Part of a small language model's weights.
Size: 16 layers, width 192, vocabulary 1240.
Training: 189M tokens, 5777 steps.
Each number is 500 + 50 x the weight over its row's rms, rounded and kept within 0 to 999. Layers, rows and columns count from 0. Numbers have three digits each. The size before them is the row's rms in percent of the matrix's.

# v: layer 7 attention value, 192x192, rms 0.261, rows 53-63, columns 96-191
# o: layer 7 attention output (transposed), 192x192, rms 0.216, rows 53-63, columns 96-191
# q: layer 7 attention query, 192x192, rms 0.267, rows 64-84, columns 96-191
# k: layer 7 attention key, 192x192, rms 0.258, rows 64-84, columns 96-191
v53 097:432504620512422481558551502555557569463466494542511516525509525562479585549411500491512479526521486540523437518502582512544500469439505479462572421491428489513520479551541445497459464533521560515524370391569412509538505530535448539564436472610385485555551575510496557535503470535563448509
o53 106:503569570550564481480431498498538480473577509554537649440560436544513509492479431477470503504447452517525426502511527509503458489390447430573523436512607459522536491472554620469423441516506466518504553496540486484590526518432544538471470365433547463481573491587570452408476488511504533520
v54 093:608479500465540562426487403556524455464552503537514528517562541532419521510674517484497537554521542573604617610570573563502511529511464457471510601452449378519483431487444539546485579541510438572507541506494513492472502520476453544484472498384442542531535478431490472439546526451520499484
o54 106:453490540504556521497516444400521573519420509504476445512472473444525466498412506466467568529492519626447461479520434464535475506415572405536412574560536529447561523472593485485585490529571531484457458552532370566525484554531490446455547500361498593431467458590555443497418431459527510479
v55 081:392500517505486550498516525461519449465517369558490541455474546581510573437511531431407528492494450480547459528498444412538465526516541516507502436520519568462500495530564467491414453519383505484509424495556502609477509556431559497470527433555532535606472587454522482512568431543497507523
o55 107:557496514513536464510500408463470455482555549512432519464560559542502364560440504549518444503460481479481402535460461470501538440438373493455455448482540442561508354445571536453420501498492416386501500459456476382529538476619466547467392416490436530426543501454428477507405484508524577637
v56 100:390570552549592511544529505539515448449471483534445503504484449443531525510492537615440525525503481569544462488470460474502538459459557467548480443487505497413452464495507425496565569502503574449548513363525523538568500564521423568533458540526543338640465570492417459418548455550522568537
o56 112:492524642533496411475518513496439560517432589562443518540459518569531521512460540466459534466524448495550561537505534568487507585466527434415437428481489514561592530482481478513449374418571538444503580502455476481373428361498484544521469439495497527586578440442487527518443521478383538493
v57 087:491481365564447492522448453434575514467440488466533496505439554543532468527472651528540490513454486553409444491561546540477541473368538394404550381549480499555533448453527577506502529550520577505533554452484557471527483499481482576510494498492488537524484510466549409561518532442499538490
o57 095:521434469566575501483464440471462581490521466594511492505505504520516462385483537526408473411549576549525461439458522499607431527491453459551463477513512505527497493545447480492436503426513495484557492473495469434598431452390542559527494531499569502488606419508559493511516430480521479511
v58 094:418480530460429434509545510506473517508451449486509662545490524465539444542431507447566539394558428471515562555518538461474532508481525478539452525441535466574624488596446550568455527526490500540416466510556525483600486480546485462495485481460513556482503468468553549526391459429404493581
o58 100:576471490416501534437409509506578429502524514406465492570474530442512503503419578500463529530485531495508465508504476515508520464520471450501472373555464499472563413454529544567501491522571495481500618538515533471443581493492422457514468391537564440482481569555464502517553443553553458552
v59 075:491453452555457454461514536521518555475561485543532589457469528518581538542493530465507526547491489544495578464472486481425489450514542512497434481439482556544546553368532552500443497510528485450555462451463447535461486407524639417528475478544446485546448448493424548483567472542428408574
o59 086:502553561487548630453540488386474491449417477493540484438490587376436490485433581542428532451503494476535396478535518448473520467504467478552516524522456479488482535551563517542488494465516518460562481516423566550454439432427458516507536477540539530554519521433608499575475524515519421517
v60 077:454446573505481592515517445542422482475549535441503488461572414464486589524500536565497489524439536521492583533478514461572416507552603457433570507477428500543555469521459491540553407532516439428428558442491560481518465499453553437429485536584510476493492539484551522540448443511442564529
o60 086:432566477521453515512396506435564456491555537581467591544419497574512488573509488533531556533549517524474470504408492467388596512507502494543451390480457550519439508550458492558581498505454420454487418545539423515543520446488406453527503469521588525481502471416487482434492483564521509496
v61 087:482576526435480480476543620487442438504531527529500583615513511521563468542515558472548565381548480496559452573532529530568557471522367476472391546416477429546595472548525523556479508521505413471423591556438545586620527508518475567538476503497449463484464516558513481502480424563544531463
o61 096:515521455517538442377405606492550465471434426446522509435496544492516489407430568487463534568541471466397513451486501513444507416516492525498517462562538508604493433510488530523530521497513508445560560439460494454498447592504439474522579494483581436457549509414536481452522511533379499566
v62 093:516416387510523582448467516530453508572437534496560299464568453474460468473559504509518492526565486452528462598452492529493468488572467427491510532480483548455387446483518545524476495510484418480427434502502604448457596585461513505426547560485589456504502452516430484463496553477563579488
o62 103:418535491608526489513490470547441511472588452481426548563430581469471516570467457429466473567564600433450545450517504441502486501495568513445528419551522491506562540528477445488561523495574543551504503528556423515547455459548518384524427602451474529554493444484524483493488421592414489412
v63 095:490535547463528442415531433408463496549519414448453521444586489482468580453517502433530428446487497555572488518478495501542521412591539534596512525446523474567470530565547506411527472481436477466506468489451425460456408477473565458562429463529554523606478469515538566508570461488429527527
o63 098:498541582485477595519526525493560440454497491435495537429427463505432384580457484477638549543545520480419462454472462448500503546454485479518516530505506566508522514501527518531451517540556478533465575433545556445502616638498488469467594507469472462493406534445531504534507597490550478422
q64 126:485615517594568424492464446510485526433550512515532468556457468454531488584513543466469481537527532500380469515475496483457447584522487449551541493472436392477525534447515542508524607568445533461501442474481429452602443505495459480464615457604532493469498413455535433550562545450485499509
k64 108:508524519488574489544528465407516480498570595502491468580502464425452482477526501462495489450580550575432461529446459490478522545527477407507489459499437496606491496516595569536506503451428494462498527484529487498485513531537487518484541478599545511542484463441515471459518430621491451497
q65 125:505552422420516629540561514538564453439509584447429535471537504468444407521571511470558455467525483482492515511457550456486470470489489551527501556484527562540454453504459457430498601491550437488419494457547418480411541502521521487438514507553530544469451467519476480473452456509567443514
k65 108:479521491417503514595528558410481393482547537514568508462617525500386488588527544492576453563456457521451538526516544368438463508501479507569482625588476509469470420526501505426456513510525503497437496474516535430536507521578519417417478436463463522511424538469489437436516500513560467499
q66 112:507487516458470496550425546512528462477515517526465520456517426597507426455567484478550456452532465416528680532494515480470499486420571520513507545513513432560505495458494512538583444508493521508453470534427480509493519486428510491559433498484469591586576625422556480591425524574404446490
k66 108:508580498494510449546502490521508553583479581460521592590481512508546473473608502485589405531444456424527596506491552412480503517554553567499567518468421485549578503445392508532500543477520457421497467588473498538428489442452471484481428544511427474510511540514472527459483488495554357512
q67 129:517532562571632431491493529527521547488563427490469429589479463532533543492438477528585409513483478532397526481570482537475407556407535512517554461537390529621482470461482475522485523566469488434556480476335496511605492609521502544473518582456469514518593494471543435479561488487381516482
k67 112:513581581580532449521466479476496430524527533475559574572484514571542478559392578553493372496530489507487487537480461521466437512471441508449570465466491570592489417531471544491460587524401413415600456443415482425542549499439538512474557635537489566558475483570458494497565489473425597459
q68 120:461550553406509435581408490509413548576504549475510469448512420534499519477434475576499531496520430575577525497473558654600518530487521428464505500464508525533519521463556515481475488517513450423488577556543488431513516445477422551464549425475473443475595454509478469448541494508470516369
k68 110:473541567438514558522396460484480477547512521483542540458526403502530483586467467397491489503527502553535437490439508518528504494465623504459544491439464430487542464549436556469417508468505446471464497461457509516509544581475414611468444426442542407551490492474506587539498474464508526492
q69 142:439506489550450548477551561578515504576472494542447444522485513554462537582510479490520525543468547567483488513554464489506414493545387469516568526517485449613443485459486514488496541471498473415519487456420584487464448597670487509455567623493418626511460541477504373516562563596494543485
k69 125:440550427550576491500561518565431437503511444573485528484537449474482437533529568485535515501456463387430471563557436527499404514509535488498499516537502501625548510615444528479479557426536484489442454499570582426493389547559511562546488456487502583470489530459557444520530475579467518492
q70 128:539471554494508479423449518497543544492468524569422508571424550560476435445496524553522587492503481483522484445516550512480535517444383467505431465416492448505511490437516485522531419502515522542543476529544560470392520446471544534515504475582460536467465529509492529611421606423572436511
k70 114:503493564498445422489432514453521481509474517575495551533515587542580516464603532518507414439513456417580453521416572602458515523558501535458545463457550500527471452512509508487527448495461515587443548481499510488403425373532429456496505455534466481393607519386569472542475550538520464495
q71 119:501563507494572461444496502456563510528522413502537470538423397551541556537368500568556434511449557549509511371509523518482487494421520461599441508427483559556499408544578514516518436484549493504470628488481411513503472545517463503473534539505583451442561522594497529552519567471504459477
k71 104:561500512517532552369516491432542552439507445491552506544464570555592545527444478474533540466556547488457500483445580551440477521407439470549483516489518477505453419496445512423528500476442552496517520496421478541459536484487456540485538511477533459499495535496483503467554561550462571536
q72 131:545462427545533548500468455445515480388406537505506414499550534403473494561532521529448473579569539529496539552361567467460455534536520558559471541576509555479504523447500439481532617549495496508416402450555498542610499568466532419471534542467476500491507478468531525488536463412465597567
k72 109:545516443515432493486504429414528555509526449330518429574497493516477441406521505517506428570499581517434526517484464365449473521506408473496439452454463496526397468532495533473515479632426566451523493463467498524560575612451532517405462556444509534513544558497527444542525457484502462471
q73 110:547559481425551505419495451460547557386444469435503576512423546523504488549532506453500507559460483486499551533483550544411556502499598526413507533418438522474472528451388441499510431516559523463455412457544497500470525440436480465539429532601415546495544569514421520507433510498460456383
k73 101:540513560485482504544516407545476583546446442538416446491394507516553622523522466409477536547461545492450531539543507641434455547501481530346411550407462437473435500506473483540483476500556419538427439512469481502498544434520431463518503535462462546512536513417540517532508447465436515452
q74 127:525589557457585484540447503520488518487546579516421450522476437566482446486492493492562438536424402469498530558478502525485527556471559613485582584429456531536509465440479498517586566466420436534466380457473490535576507515411478551492482385515516472426488518497484514505512508498529332509
k74 111:454599569519525583493514465504473547487481485540509429520514553530470586483603432526505500503513480499493475455459507450419575448496581614517549518488417553541438496518458532474546544490441439504418472477473447534414531417521524515523542485488510511461507524433455488461430508548477405518
q75 110:544488541543543619624463479463576454557544554496577484465522563455365411517507459453484479505446516564498464448520579416420491503490524535525532482510484520397477473440471462356516524519406470467441478531559472528563561448431557487525494462464459425496509559436420560433580488528578550524
k75 097:470464488490460444527462497489487532552497497408428518551420609538404447484463523482501533611506550491462481519510514456441525390518441483573590490474513554516519437522551541523549546507547474601467646467514494446497584380509496501472455511547497478513514574468591496595464511456630469564
q76 117:512610476549530535576502558522469557468529461551565563487523477520439546499556562527591540487525440467437571534539439489483490384516532544464535523456458496494506624526468465492459493486456461514475481512550451483468459536386534437552475499544489513514466508603459546465437454473483419439
k76 106:557554565506434532513482568542506529487472453533518438594480504543512545539523531452459524453418506438473493446512559516529521480541522599550610598563445576540522502450559430522493554430463534484415434464449551502485515499368408451577483536454480526542525525448515465491450505483372362478
q77 094:471487521538412472549514437544550514507460491443543459452454512489577482429651455466460472487497498489483500500479405453569481567594478470426567522456502564495614620491448466531541558413547514618433418576475491502490444481440599432544460473503429548511547522522484488555508554529471555439
k77 092:415423413534494532535424479591429580448437516520479499509493425539411445514526417457498533521587550473538515486476503453545511508524564578417517491495622474488465513499431363507500481485573482550470422444605563417524518471434600509588521507428387458520540531468529554519557451506497480457
q78 114:481462464524524519537389481502529429417538530571425480412558539527493402488528499463557490426493491434546562561537502509464502561461547533542460538515499458542579438451410454484605512508527487523506539455512425524429533464481550570478504454463490538415475519488429523500554486541529521531
k78 107:422527449454569534568463549592499447428528518482508460429528543474590494466552449506602547459523568514609485558523526446548465512410580487500535534490496456489561445515570455450541542548482478577494522481429496557470528423530650466553453470555548517455501513493556458457608443499386412480
q79 123:565514557475560443507353560526511482395514513527537511531570511494505535449461460517555482512548505534483513438554527521481508573455513443490493494510519428592473457500572483603575450477541515486507398414441546528472511438419480528571487434543524569518476503508487358436606499544463443566
k79 101:462545569475539510465506446509484561475518565602496505512550500497649456401389562489477487462561512427440445548524479474491504445429536457506434365523546460431492483487548529481476478470580441438562556531441401458471531423423509562562448544647608526509552412527571406486455482453484470535
q80 123:520546524593579536488640503426507532487465563558543390549487406476496529488467525426427478446566519575481528512462400550492494460464507472553458491525434477636416432468469535458504545514443487435421503363466480520555463487508441451509579536434528382538532442464527483558531549390498535476
k80 096:547515529578494485431551419437396520454490458523510483513495427483478458545485481457574474485547511529390568564529531455496571472422491531530536542427499446614405509508520544547587531641529504494433453484462434513582419453378430453583575551535592522471541512547618417484442498485429524510
q81 114:421474514450540517491517476435460489569525415495482447491499540498514524394406527463529516483481485524570500385564486463496546426529579469421491493554512487501560541482493482532487448483488536528503581528459507459457458438558510580492570509382498432612515497528502405525480478653587490480
k81 098:607482533511544531486489465506500509506573513560452519367422547495577466525444549518516582561460465459495510515465479466501526444492622468447485453483501464454537490493511516478518468518563548578580550509517483543494416436547430524526521364486405514556488607545471536505551482539543399457
q82 109:399517452465533479512477537492486365560468452456431457526447547448440467566473531446517531623498486430538559478464498515512566443568530633519563409560521430580470500496522503532521501564498538498484506644448525542524411547612432417446521499411455490441477492477471543465423496544460424481
k82 104:529518453464488591506400483449437448448565500450379440508538492480474560499493496423506496592544494433486503521546491484503477542462504573507557464559495482455464500508493443478516551583568427564455466490532527514592549488595549459475626483472466503516482473485433564457517524549469465444
q83 113:485479521459538543481450491425454474483499505510398483519543563579572525418397495529431393414529474466487522501594502539481501565408577445494413466559449495523576415479555489614532483466483451447473516537495523498482551503511537513486477523474564499467547543564463434498489515483555477533
k83 093:557523556447597506535348563467509444462466470594491538433598447467580390502470525527485463541500443550467518450481426504367518542506455371483501486513487507452536520570507604454538423597606482483513443472494491525525411452455458555540471462524540630462460414546505460539541491504446483536
q84 099:500417475571461487591490517445515484501499466571611505489471454514545509493518465381554557515551491476484522432523550455492487562563460481472409562590526493359455532484562419498597479560508475544471532567539617528395540486525532491510538472456525579475364469589533521518524533466462569478
k84 090:540379530496525487574437508472514486565464509483498515527537568485492470452416407569566465420413569411529553448602538425454478522495566488551548480516440510473475507493532473533556461481457545636404625512527448506508450527532633421530559538429581504491508465572539449445507469332549558422